python train.py --d_mlp=512 --beta1=0.9 --grad_clip=2.0
Each number is 128 + 32 x the weight over the matrix's rms, rounded and kept within 0 to 255. Layers, rows and columns count from 0. Numbers have three digits each.

# layer 9 attention query, 192x192, rms 0.0681, rows 22-191, columns 0-63
109166130129067133110113131131166159090113166150160091185129172106140067075070132147142078153134112127147168178095138144171114145155118111156132149101143164131172094127150100084125135161177105
136137079130124161159148167156174151162144116088116079122207132094129125140185060206103145191189126126117086140100178171145158089077051081134129179213156123137120081096124094128052160154178086
128097110110139155102157151157103071152109117156123112090187108158188133144122174109147129167116149081156161109116176113130081093117112118139157097087146124130103139152090133117159115142119143
131080152074139190097136103117100113115084068154132146100162148095161115117099114140108153152155136144124135125107125147145151091122138135179127097083142140113160127159133100087141128144085113
139067096199101125063111083173151106109130133126111106158088100127167121123122131122140155106151094162136094124110140078135089184218136125068153141130194145143104061187189145150138150205161105
112067129138156131127104132135116140147196097120149102100146108071183166171118076157111157198176148083155112147147164108123108117095098135090147150158188145157119090155130069073072118144140111
100103164093135120131094114125141163131144142152077112151169163102179129128106138127069159143108180152166130182130129133166135186104161138160134137136122136163151144111150065128128119127112169
148135120136130104157122113141124073080175188164127151127137128113119133132150155137077026112121173154153088127137162154122154128192135099128095140207155139067060135118132137105123192095073158
063137135091122076111048141142114121125145157111075055074076124130180084117143136113107126149107151115161175196126168097083172116124076115162132128116115131111095109135157103096083094128171205
127123123137075176127112096166095095111148124167148121142091104082140142094086118070140136129193182135078133114160101124138168105186130122147132152142147186062178190132092093070067174160165118
023111197069231094123072183041101145060181093130153115125167121072122183195094081150177207132099158100157216098082000048089166142144181208134075239158181185177192065108144044199100051188165199
082174157047183150193200162074096165116168100125116188140142091083058135171043141152134183168143143126096179186147143114065158145124130185113145130158107110130153121065180106123129100092152165
200139019198009116116135080227120028170062144153140163107074188175156064122162141130119036088153095165154036134160138166202083107173102024222162065128118137088075131196114176137121179108082088
077167249099231171190153146054106235097125102104119104148175086082121139115079102160134171186122150113111192177179100096079121145102162254064106161127123144170139126093146116144128071129149144
135075090192104049159070241134107088168101134140164113150163147098152130118098156113134137085160191084162107119141145165165095126150154089148147203138140070081064105193152126106118121167142120
112079131089127072149112088141132113093109154141100115139125132112117161134130073131115098128115159113169151124094157107116158142082129112198128117131068133125112143101162123092144138168153164
161162131142118189061126089150138116144088150126135146131116122107128143175140125094145174114127103158089163096170104087155145167175090126150155112106169109158144149112035118103082138119123125
161153142120123182129139121107155148143140144101143107143168059164150150106110138147114126073104172117058126048115135141088131136128153133078139163139135150145127134137156132118103139133141121
134063100145112125106130147147141109119125118118132127100111135129129118104143107122133120105096081111147127098113112086145091146161150145163135084127104154127140097162098117131127132156128147
070153185077205133128104191067153199089200133123127119112169097104110175161100096142156181150132129096085184110137089106092134149078161209136090178147137124174188145104116078149097094154130167
167145142144134150151164102129133153142073116113116137150140099145136145131097143173135105110118139156141116153093202098137152097111125141096129119149108147114128110109164155137128139080138139
140092030137077108128133147164156073160128143119145161129066148099140095126146124068128111121146068113139102115138125162128100161186096074112124123104127101103141155170110115104130170168113136
110176110117086107167124145132104115140107104145130162123142161106140123150141129161123129079100144064154154135141170117129094154178123075152141132104137110124121086133104132050116024135159109
142122161119116144132143138122086133118156121148133127084150052148123133180151130114122126085066203103109132098142134129058149120108160122109107120133097159143117158089160153075119064120100167
143120131120117142098139152108129163100157119123139085159212111086159077149117149100095118114103149118102109064079147134089167146145158146156152164114145116122139141098092117087094128110117093
119160157147127096064049129139098148140174138140132095112148142165181134101137134097124136058137119148116096087138170120164151110145093121123118195092121107104149166121118096138099146107110122
134123145133101170157150102080154116121108126084186129202108121097160059104104122155092109093118169143024130147195144071105138144121171158123139104142171148111156112151115129093098126150154155
134089144139132109099088147116075143132144067098148103129186103123163166074124148142129085070131197095141132120070118143162133089183140134096130127130124117146111153161110121140120115136104130
145123125074151112183154106120195160094113191078167123179101146136142127116117146130121128142131155174073108132122172146110104187127118143094123110172153140051157077064131130123144149123148128
122113131128115114051085152160090115096115129125113116124113093112147181130171188107144143083180160156128130135125139148150113158147095122175141145079124128121157164083053121135158136092142100
185129148109153153137155118143148185117120119063101118165114091182132172106142139157115110147125125110188089137146161118157113137123148143060143112149139131131148126145138137195143092084151106
121086123140120185176132141174102108120121145153183110106161066078179119090115105132142037151079147058130093115155093138127098089102133123157112135095134091150131137143165129126080118119091132
147147139145107102115115139127117123136158104125103148117137203225116033142137144139115152112107193115108075125212162145171079112096160112168114181115156105069123125151170106087149130122106191
103178121124148141146127130146093119105129159110125108144124081120113082195141139102098146178094093150086099072204117118112226097112159120152153128142122122150099161132087178127108123116122127
175132091127132138151169142133112133146137157110111140087140079134150115180089140133174146157140048091112163115114171141135180092144117152069091144145088111120158113105124146129148122092133059
148084113149124129109103100140157106153113109031122102204148143144174141108128076116117130136118135167112071096105152124137138139141091121083112157117219161065142086161086064161101168153104064
115171106128131081075102128135114144143140113192110091134174125147099160135114152111107127154095141117189130108104131138131157154156149118125146199118048085141119129092149146140084150158148171
105191169132162117100087128105115117084172179156180108106132157097108193146155098132107153128157164173127109189166071197173141137150135117140142106160133107117070077126046180126157143126130086
110101107132121065114118184091086135112165153179116120066118154138126118143155168120170100076149118074178187137096142114134136108117135144234144157131071058140146175108144118019143126133119170
122105104136115152124133131151166125140179096121118099113065121172133126112136138105139140167144115156144089076104151126130110103089158124072096171122122148156135100105159115102124097147123136
154166137089094144069115167096153130131114119124155136106115093133145156071133147136152141167144143130114123111156122147089141121109129152104179087115155196120092079114133153128174150151206125
080107087110121104174119186100098157105146106171126140136157155126098095151069079124097143169110151102128160146158112106144079152167170143216186154133130107069139133112150120091126152092088134
132124144091164135152157155081120138149128120137145125142154130147114166124111149130160118147116157138098115108095160152130111144134114122145143130111145112077123136107101133091163128133116113
132143171126149153117118123101120134127119164097123136153146146111139160110133085132084136133140170105115133137173124135116141119099112137119127162185128139110108122087169136085144112156121126
077170130133164131092081110136123151116161111094112119073093165062142097189110131134164131109141084127110172140164083147128087135069081145137089129126172159154210098082111078118116107155106139
098153178074194161120118053117137186114186112095133093189087076073132162132096012095166130142099119153062183105089103081060176132093165181046059130118168164150153076126164134151116102137143134
136041157185103044136133197097048107121104153121086121223084078173223116090125146162182147155132151143110159197104111126153167140146152139116056148143117036070133120188197119102154120158067172
151103134120154121157159135109115110132066106184144146090144147145087165120161114128126173098096180113158144142108144107077146114137132127164176107131077141130130186132127201106129143091153164
104087146167145132081091133128102120120162122144100128209113110133162127143112129108093186141173162153185117194112111160108111150188155126127118107170081099178116149176174127102135076173119141
064131112089117179138149190106156176094120139121087153117137115078125096163129125170100162158083124115128167043133119115107143118144185121134153128206156154113159094102118158112143099111147114
125117133132139102108124119144119097132156146113120139139113158075123155115110135163109127149103096136132141100107149131142149139116112135122128144149149121154127110140104134110107091110124096
110129156134095121120101136134138110133126102155148103121137152152095102151113108150176092107135109155134146119100128119146124112122109148146122124070153152158141115128092113148114135171129134
120091083133088112132141160126136078124127098152172143124109172165105112102141190142145115153117128103157097126097118149125104145124130112101151096115125097095099123151152142145131144135155114
039166148144111150054014106182092157101125170079077093078141115085159084157115107155097118122143061095123095111176111103152122107101099155111132123180135150167147111098110091110091113144102138
084134142098185172091107098140133162064121093139102122095122096106102119112109107090131125086090143078057143070129143109161142074106165181091177123191146213177144088046119110155097105126141150
079125139094123136076080116132118081148129151115186098109123099103120143110135090112087104139136102186101102056070114091072126160090115162077049208152194141097141123136158122127135167148090112
078050127089114161058091197152113107109150156150138111114121123137090132135131110088130182112116144104151127101155130116156155119102134172160144180094101137116165131160086093087186118144130108
111145121173114116150172136143094100059099181125114160125179102158155079160158161195162119084138088120162140093133138129169132132129146137124154111036104102128138165110130154119159139095103138
186151127109165152215212159090173121127114082140170145082150195102101134182180101132165158171117169126127153103127092107082159097058150139116125127111109115148126159130136169099104115130158137
119089110131102157196151196147134174097158113140114108125160075177179097151191151128090174151133112141098123193174113155160123160086147086125170126127142044174103154147070105089085091120082073
131129131138142120175130096167103120177090107119123115104112123122126146179128128132110110101095108105132153208127141141122103156126094107081179100092088133150092173167123089085060139139124143
116088131109131184127143124084154104051104168144110138166138109067113102173112125135121168105133201209077150151111165090137156167094190147068131180114122155132186129140130110107159155084117055
147155126093114154175122138095150157080146145062159097141171131094171101121142153156093124122154111143139115060065167121132182187107169087123081143213200149129104070114132180104054152117111122
157150155158118196151173068161125130070108125137140109136153115096066131128098150182146143115158171073140136095160175130096147082157138143109177114082118150063091117121103099128123133105151141
148118172130107132114096074141098172062091156123135077167153130178141107041125096146082092099126137143131131096180110153110131112206133119152117100112084153089160165150146122177174135067082149
149118094140112138106104098116069051162108166139106185118086104106086093121104148131168093125124027110125147112119101130124130156156186150084091123093086166041201156085140147163166152164139172
143149110113119163185183150113170186136141077115103139104124128119139102169145122117127105153097099117148126120113147139140137113113161088097138141197130143130111061143097130176115122132143107
205207090157068108164102100144122081169119136090150130094130118132077171113179153085132083079116138164153033115123145165142070098098063086137145133072110155117063185118096160098150195098141125
099188132232151083116051099136094102136150114104153138139025121117169081135106141194120133188100129197163128113128103125110110101125109118051089119130134091088086123125187124137120104142140121
121107145096146095137145105151121121104102142140139118111201132196082171091130128115063148127123125079117127118157160102138137135152113167174126121099121087115137158141115121125146106089124133
079152157126163146126224158100161142188146040175196173139060180120079105207105056113186164165147141128134141092112073100047162108133182179163103097072149126063171099089152102157114110122151118
141147139103153161148127113160156171083098169123114102158205107139091164083154145145076140076110187098112154172182137150183113086138100119146173128112099151137139210119114108111118126079152148
130118143138117149162175104141127126153206104159153153146180147123146148137136164118185114138154139016203147137175139110175119146149116105132078089039168122140087161078146119138120111138183155
100115121123107069105090100146108080095097203100098139103131115145178087124159142119116114103166088172150132176104061149131080125118101109141101117164159105174091169191115160105135168150070129
119055138088156073146206182087130103123137117084116138117145092140145156146071121162149099138162078113132167130081086100100155154146094138093066123138116149097125030099137115058116091225155157
155194068179059112130108091216090090180111163147156179169099152163068126103168120105122154051096149163188090130141169134210076147121131086135157103098110116076070110212128191127138161067125109
166212005185040067093119091200161066187091183176119178168045188178092082137218156088129092074102138156211038104179144190170073119142083016154136124126151141067023176169098162125136227114138103
102108151131134152075132150124108143121102097120103115080123146091113105131149102123120149141148079091111153103152102102107132106074146133122110107137120101137210121072120119126153099186109160
102120110149109138130098091215073093150072091129189079124129169112152110142180141129068134088090149151113085144150132158180157126070083084173121106116111116146116105172134102147114164089073092
089067182132110151113107169109054101152114098145130150143131100043166126172121078163222162098112146111087149155121084097137128147183132168114139055099147102124195118105155143093159076160101124
113156168113123162117137097146122101126135108161198173090104127163093121099120108082124101145082115125123121108151062145068132155205108148090100127096182143148122146180133146167191115171143178
062168191109126123067110143084087167155165116184071173101117198119093151145137114091194105145076139056136112162184055152132106116152145164189152101070114137137194154101115132111164114135088225
140105053107094101093171159127102112153127117119124169115107130146125163126112115113143164119168074102142127121116111104173100157149163126113116113100129089093097084160171125137120141138150146
163204166170140180170138119133154142133114122150136127136093140104138175166155158151149135136112190154138123158132143122136137095092148113154172155165102127162104144137157142158096119080113087
175162138183136170160104079173148154136088104135154121170123129148106169129138121141114129101090192158086086137143178106167092109081125133166161196114138149093085129190154133152141121048123074
121081019191056069061088121221113000186094200149112134124057164152142078082207222094109110086147067108172127148074147210166127153165101017133147068079134080111098158177088155114168208182099102
081108099083083045084106133081112118109142203118087204140103168188104143121145154115131082135102118129190117132134149170136081114196104126162151108093111140112149116116110136119133160158112218
164148092162067161120138168163176094105157129140148103161126124124142124136122157088097129150096156117098152119140122102134139122122151100204126158105114071046096155137115154123112127104104138
128102161095148203138162104125150198130141140163120083166196149089142166129099054098151118076127054146125095090107090098094114139175139138122141136139144130121188178150085109147148121140139113
176121117099072117133125159126162142185129143075168151140140153117122089118105181137122072126136142099144174078117150132145097102080054100138162104113135128071179140146134125098113114133164127
166099147076124105151148176084144197141207138122105117116167093162141167126113115152175151122095140120178145131108172158132104142131163137182129131155143119109145112097132115106130146124117197
155179123130108110130100113135149140178090151102143205142099144144103118027171127129124105109094105124132157081159109111095107091097131133114128114134185111103147135153112115133121078131154140
112031125113111132089165141176081105172079125142116149109172116153142174128093088134169159134165132087092116130085202110115119066145151134112151155108145142094165138148152106098119108082142092
148149065180173176132163142129155113141104133111198099167127145025140103119151094169164122117165093164161116161091093140145139140137155131100178157109158139109124097138157124109162164156146081
135156117085157040159111162053154148099147134125100162145138122103131143130112114117171072153121121136155147123081153143093186137144167149156153128140138176130185108105137124109057165172151255
115141112121162146114102125154137124164055121116202090085126129111164168129120141175145114128124100123143092148077116143121139141124157142134152175159183130121132126169122165139121111118133093
093132180069157089156175185041119152106210123124060143123172124062106111200133134080151130172111144151116116164145096160103129152078072125183121095130092117127128140097131131102108163158091178
094116138157112117111104164079084100120173111145095180121103139171153110109115199057075112153100129102100170138131089158128169146151179141150108111104096102125104126060110138086104107109124174
112132089156158132087095085146120149093088209116084100119120144147151181154121159172097130137174102106158147158104130118157143125122186123141133130159090173159133127112078125101121110106165154
088139119151151107160119150114083126101129129143057135114151164065119097206177096155161193172095118181126110169121089111099128039087123109160124143157155141116145150085140132142109120163044129
175128088200111127161153153150133058158106084124161131100127142099152134192168093176157093134153111144137142095080143135078147081165121079075119162167162172126088138115150170152122138186136110
157193139172177125115120111146129107159093127125196098120099123144163168143099144144179110128152090184108108122074158165148153160139106118103101177145170131137080102190096157138105106119129053
101162106140118113160170168119161122118133143137103126103115127132143111199149149160152134151135107163165203111111114097099145078180108080130119117162077148133090147090131130139106080149114104
137165145140123143111132179120124119107185149157104123122160168084118099139117183106194137126124126159100090146116098130160067130119135121122125103109149098159088178102141150127155066121112109
136203120130113128131192131116173150186087138142106159145162185137135093145132161108094132160189132172130095106127098124167141137039136103164135072161144148150087140142092105163126106128106113
132154138116172118135062109115187151102157135104126118101168152204176185170084156190102110099141131136172148153059158178113151168117116137136119165120134154163127116130112170059082120064119163
107110128122117159176133091130151111071129121143117131129153097161131118121123145143089105106077125109125126132117115101120116132093077134100097148061150166110152103109107110118121120094110123
131088132113130146121165171128114105146119123151117119134148155092173111137133143112164166146113145125162120119113127102106123082105124139131143107128176127165090155133169095098118102151099143
148128145127154166164185130094150115121094114132116111165145145089154144156157055203121117124109175158102110140106131134108153113149123131120132184099132160150141125133125164126103106160104113
083129095133093115061086133157134101185158163171146148050133113169114147088143173059105087127105047114255166141204086152135112118115130105184152091080083110122077123104056134111119149092122165
152127149159159152173166147141141142147207095124116111079198084095183176141127122141100138098122161148140150112143126132087195160111100140044118137158117196117062124077161102117096097224127169
061091121168097092025074109137059065156042116140140158147105135169109116155084156102142123137130143113132114152130106089118116080130142119160150098076102133142198145143081155073101048107156143
132130086086167134085123087112163125097139138146175102097103102122146137121098069092175111163159078111119198162156115125127139090135124160130108168179129137130194091145155138157129130134139107
113093182043152132148128112108135171064213077149110137144165083124107159139097109112144120183126190179063109177080102127065171218161122192099093155160175151124182126115159128145138144172101194
162144118150145144157158151087186157141148160126131122178112137094135135148145112149094156123168133097110106143125150133147110132121158137098162144141123115130143104114117139128133120134150100
134113124089098114150110145116102099083113129138140119214107119151160127116162100115097124140119167118091107115104151111144090138175173122098106129143137104133088156129108110138111159130111094
120128159163137118119121129141131135161093117090101141091144083125192128136077116123157108157128163104132144125169102105123163140108146131085123115124118118145119105107134113197100084162101156
157129092141109160173151167134136132144166104159184120132130154158082095114173128131103132082167155197121123107136121176121101124142130110164120097134115108096076131101117155111168222078156061
121126106143112124126095160117142161177084185148071112207067187153142096117172171143136098174119126132161131165121159109152084154177190103071126115168100060145111126156159161144114132144136092
152106120119088155156205166133138122144169076126148184126088144082072092169133154070137136078146156200141105135085066158123110117145125084136182062124077096082129207100076179100157210118148155
077106137134154143079112132113118100132129112165162120067092107096116162171109119099147124135102051120166183122140100094103175081107087133090166100156146190133133097067123099095079101139150177
174087156128143131134142103142140117123076107110046086171098124109156100174111094166126143169152113082026104110127144084142145134139186133122077165118128080079167102158160136165117086196115126
110108141126097100102103150155099104109066167107124120146157149088132123122100152101126162098115120135088106085197142127170130116100104154174089161059090134081168117210116094070213121072074082
128118165111092090140103131056073122117141141137149175170163170119060140091134149081095097173134200107097100129116134145125130138105149174136081131143121117103117123082194190120186134138101176
074090099154148076086108087126105125155112147149071151100099123149123093162109138206171122151110062084205179187127137075115149157122156125104096103133111104154142081113125069087089097115187139
080155123123128149099113094161133102144065109145084119095083101100109117135096108128144146139144106089059116097132125096134092130116129127144138144096157129106182133165155141132125152154109099
105132113130140186098130122152144118104101083192138162142096148090123126134079086144136158073077033077105115131134114087098116109119172149130144091070150170122143104154114101169186109077115108
146065179145162141145168147167121132133108058153118137134125096125216154204096175208186182115143117170132127172132077069079151116144140143076148088142136102162087136163118110142100061161092143
160129106114100095128067130139181109099106170087104077144117146086126090100114116096108152118103117153094147100132138132164149171200080118152120164135121136129193159191095096109100145138167082
104113146113123127088114121105126131047155114108194118147158093119112115045076108116135176129140135085092163124167092117108110116111116167203080152095123196109183147144150110094190102091138128
135136108119144115111138165132141099150141109142216133110094131112132167126118133073119137109101115118163163157147088129146125062102139132149167104133124138148117116098110143144116111104159120
191123130126114159189140150147156088127128121178184102143153172053139140142119079115113142149117166131096105129200114106152122146172100114149114156121126111163125110184197099136166152154087096
099093139135111108085114107123059127095083134136127126145122134164155071094106151137136143139142148126142104182118117118148077135130113124143153094087133106145144178162151140079158070073106102
104082137127123076076097151132072081135185122091123134139105081079165150165111175099184157134218163215137127171116080113151135108162109138160138131129110108073094145090163189107172092164091114
154102115137113123169161173118098133138114122096141157192060149127124088111138125146158146132130098121130094154115110101190113166117193137139081108095130025129160124151125137174175138104130095
108244040161084137111117115155080101130082207147163173152137167121118029064196157111096078112071186166159121113149117197154081148137065040178199073115109087122097181129103152114163190081158135
152122117140139083180158198130168081166181145101091121103161107128113082149129142128146113119167124119165069119062147169137115176137068116106092106163147180157068146209128122127129130142118112
107107168132110124146149125111128180157103126101163086148129167120146116108171090114122115157116149162132146148088138120140088126132126094169148111134106071179161173097105219079097121127094071
111129112118128103121138114119098111122072129091137138140145113118136157121137078125074114134156138120094171136172119103136100192139119146147086101124141144067140097144105114085149127126124118
078088153083186159157117169048123157067200124131104130122181135084143146174110126087102149155153141111070187148146068146061191171100136170120131081176155162154169120089131106154128153185139151
078138218069224227133146120061190198051164104102124023114225083076150173200049125146130173159134180120120130167100128117072143127020155174069103190129123106243255097090181086161083116133082111
156202093168079085123090035180093144157065134121169110187119110178048111105190148158118091084131160165140051123176194146174111099104103098127145094135066096127097171153110180102130216087112127
154084092134077097130079126117115086150081132176142175096072185171120122156143175172102136116155067114189117132087097161103116109222154087181133075087132102098054095146166126147108136184113180
169155151107116119176120157088116147119143121125148106121145102135085080132178148185139136106183151161140167176155117119118184093153150121120141128173062107162088178102126129107151136127093124
143114128130088141166086146155139133132138211069188115157122126079132117120115113072120090130109104116114100155132146134174154167109118121152068105086121144087144120103113144128135156142120163
143081128159111159100160130165129091154106100161143135185121163109131144136076124158130183126144165129093098101133128103180110115139143111122116102111108143095137105190147127154133081180171096
148147123147083083094169098127166107145102145132111141115091158190090152049129112131138108102134093151110083120117149102137116167155093151134152183069134085061142113147107122145151127079126110
127098110118105129101128112146107078159144128151133186119123134111123144099156099142071093107113140162141155094178137161119120173146084120141160064131123182102118101114086178110166138191141093
064088164091167155116115179047088116086180150134116131087156134026121138149103111071124112158120120123113179124170046137062157144151103128128116143082130148160213121091132093140161128213104171
115139231084204246133139061143203208052143042056146051186196066109168175124028085203150197163118147122066170168123152057117130132110166235102097228162173210132212048082146037122074073089148090
103131177067168167134120151049192183110215070107134102147138092127147173098063099122118154145173122156128161152101128091093165165168174190123138188111155165093111066086167072141071115157182159
092124173099160131088127077113089098145181084147145108114097182133107137169113108184193155102103043039097119123124145131168156130161129150161078148093142145107166116131141109119183149148142102
101077132116108134137070166135151099129141148122137103120112134146127154153093095113103162126145145126112162133089138075118148147126146122171182136079147112149139077139174133157118097123128150
106186068163141136159124146157113171132156082125089119128094109082110113165150102102131102161164114088145151171123127136174151160089128113169126107128095131128083152104097112112076167101163143
128090137092133156137117164132082172135095135086153155140119153127066139093149093098070120161119083069103112075162155138062142132112136133111098088174150159083120140165148112137165068153160091
158093126087138102096139134126121115117155112102139110131143130151132148075116122116150141138125137166140121123117202132165110159079124137106136106147133114116170097155094183132139134101139053
123113101107119185147127178124170128138120145136117135203159126114104136144140148093059125090178156147141068102180166161178136126109094101135120122136097178139085161190164121145150159146130119
104165163165128158129146166142112193138112125104119136105146104091102103177157158132177173089113102091134133085139068149093167103116215125106123104155162160092100153093159080072144112126129130
127152109102123069100083044130136124141153154104129182135083190105129118072096122123101095090132096111116082136174156111148096116133102167153096169144139094098145122101163114160145103133172182
163084124133123153130171123147137089135082142135156170165114170133081173168090121149109126129145164139130076137132139116145097141077134110111146121112126118166146114159129167129133091174137075
111099131136141131089150121115139090145121141184153145183112136167128213178080132180153128107119145097088105126117132155120148138163186120099119113105116121136128083172134175124118097176129103
110159128212153061091100134106068119121118170155065181171099154158138114150104139175120208133141134099114086194142141064167117144104155143181129111152104121107095133120129106146144162125089101
132100152139116072127068084159127122114117091125148122036092135102150040112117131132113134216080066124132162198032050093144168152134092129122124134113158105103109092092151092176101130158075136
097096140114121177122143119143135107128070144179105097144162131156158111130087130144076122164074126105104117126111107135113148115146113126172165138137144207093158120142126112164142174138113137
127098087166158094188151143116150118150091108124121147165125104121134087117145117078152110150120054077103100079126138169167137136146123124099089143145130139115085125174152136133104144136148131
092095114136126060100078173075142074147128145136103104097075131139110105160124139140130125190162129123102156184079146135163136135147126136136128147126121097130106093119128098194115155120058149
125138127119146155126151123156128091125183095137146124145159145163106119130149155152172118142126136153159096124158154162185101138113091110119137131091110133144123142131103140166191157124132082
060172122107142113130102145085142141087121162130190108112181141117100161120116121101087074150160151130121155081159113143090168131150153148141145168139074140152165120121080128118098145084125175
152126117136132128184131100119146162140150106157138131055168102094125129105164135119106045253099071130161116150103108217111155137081124113113116140149143115146113135108107129118096197153093191
148141187117129110162128137109155120084132127102130108129116086180102089117150140094190138141081108083182139147085135138142128156128163122133115124155133089136121082142110134122129152133129178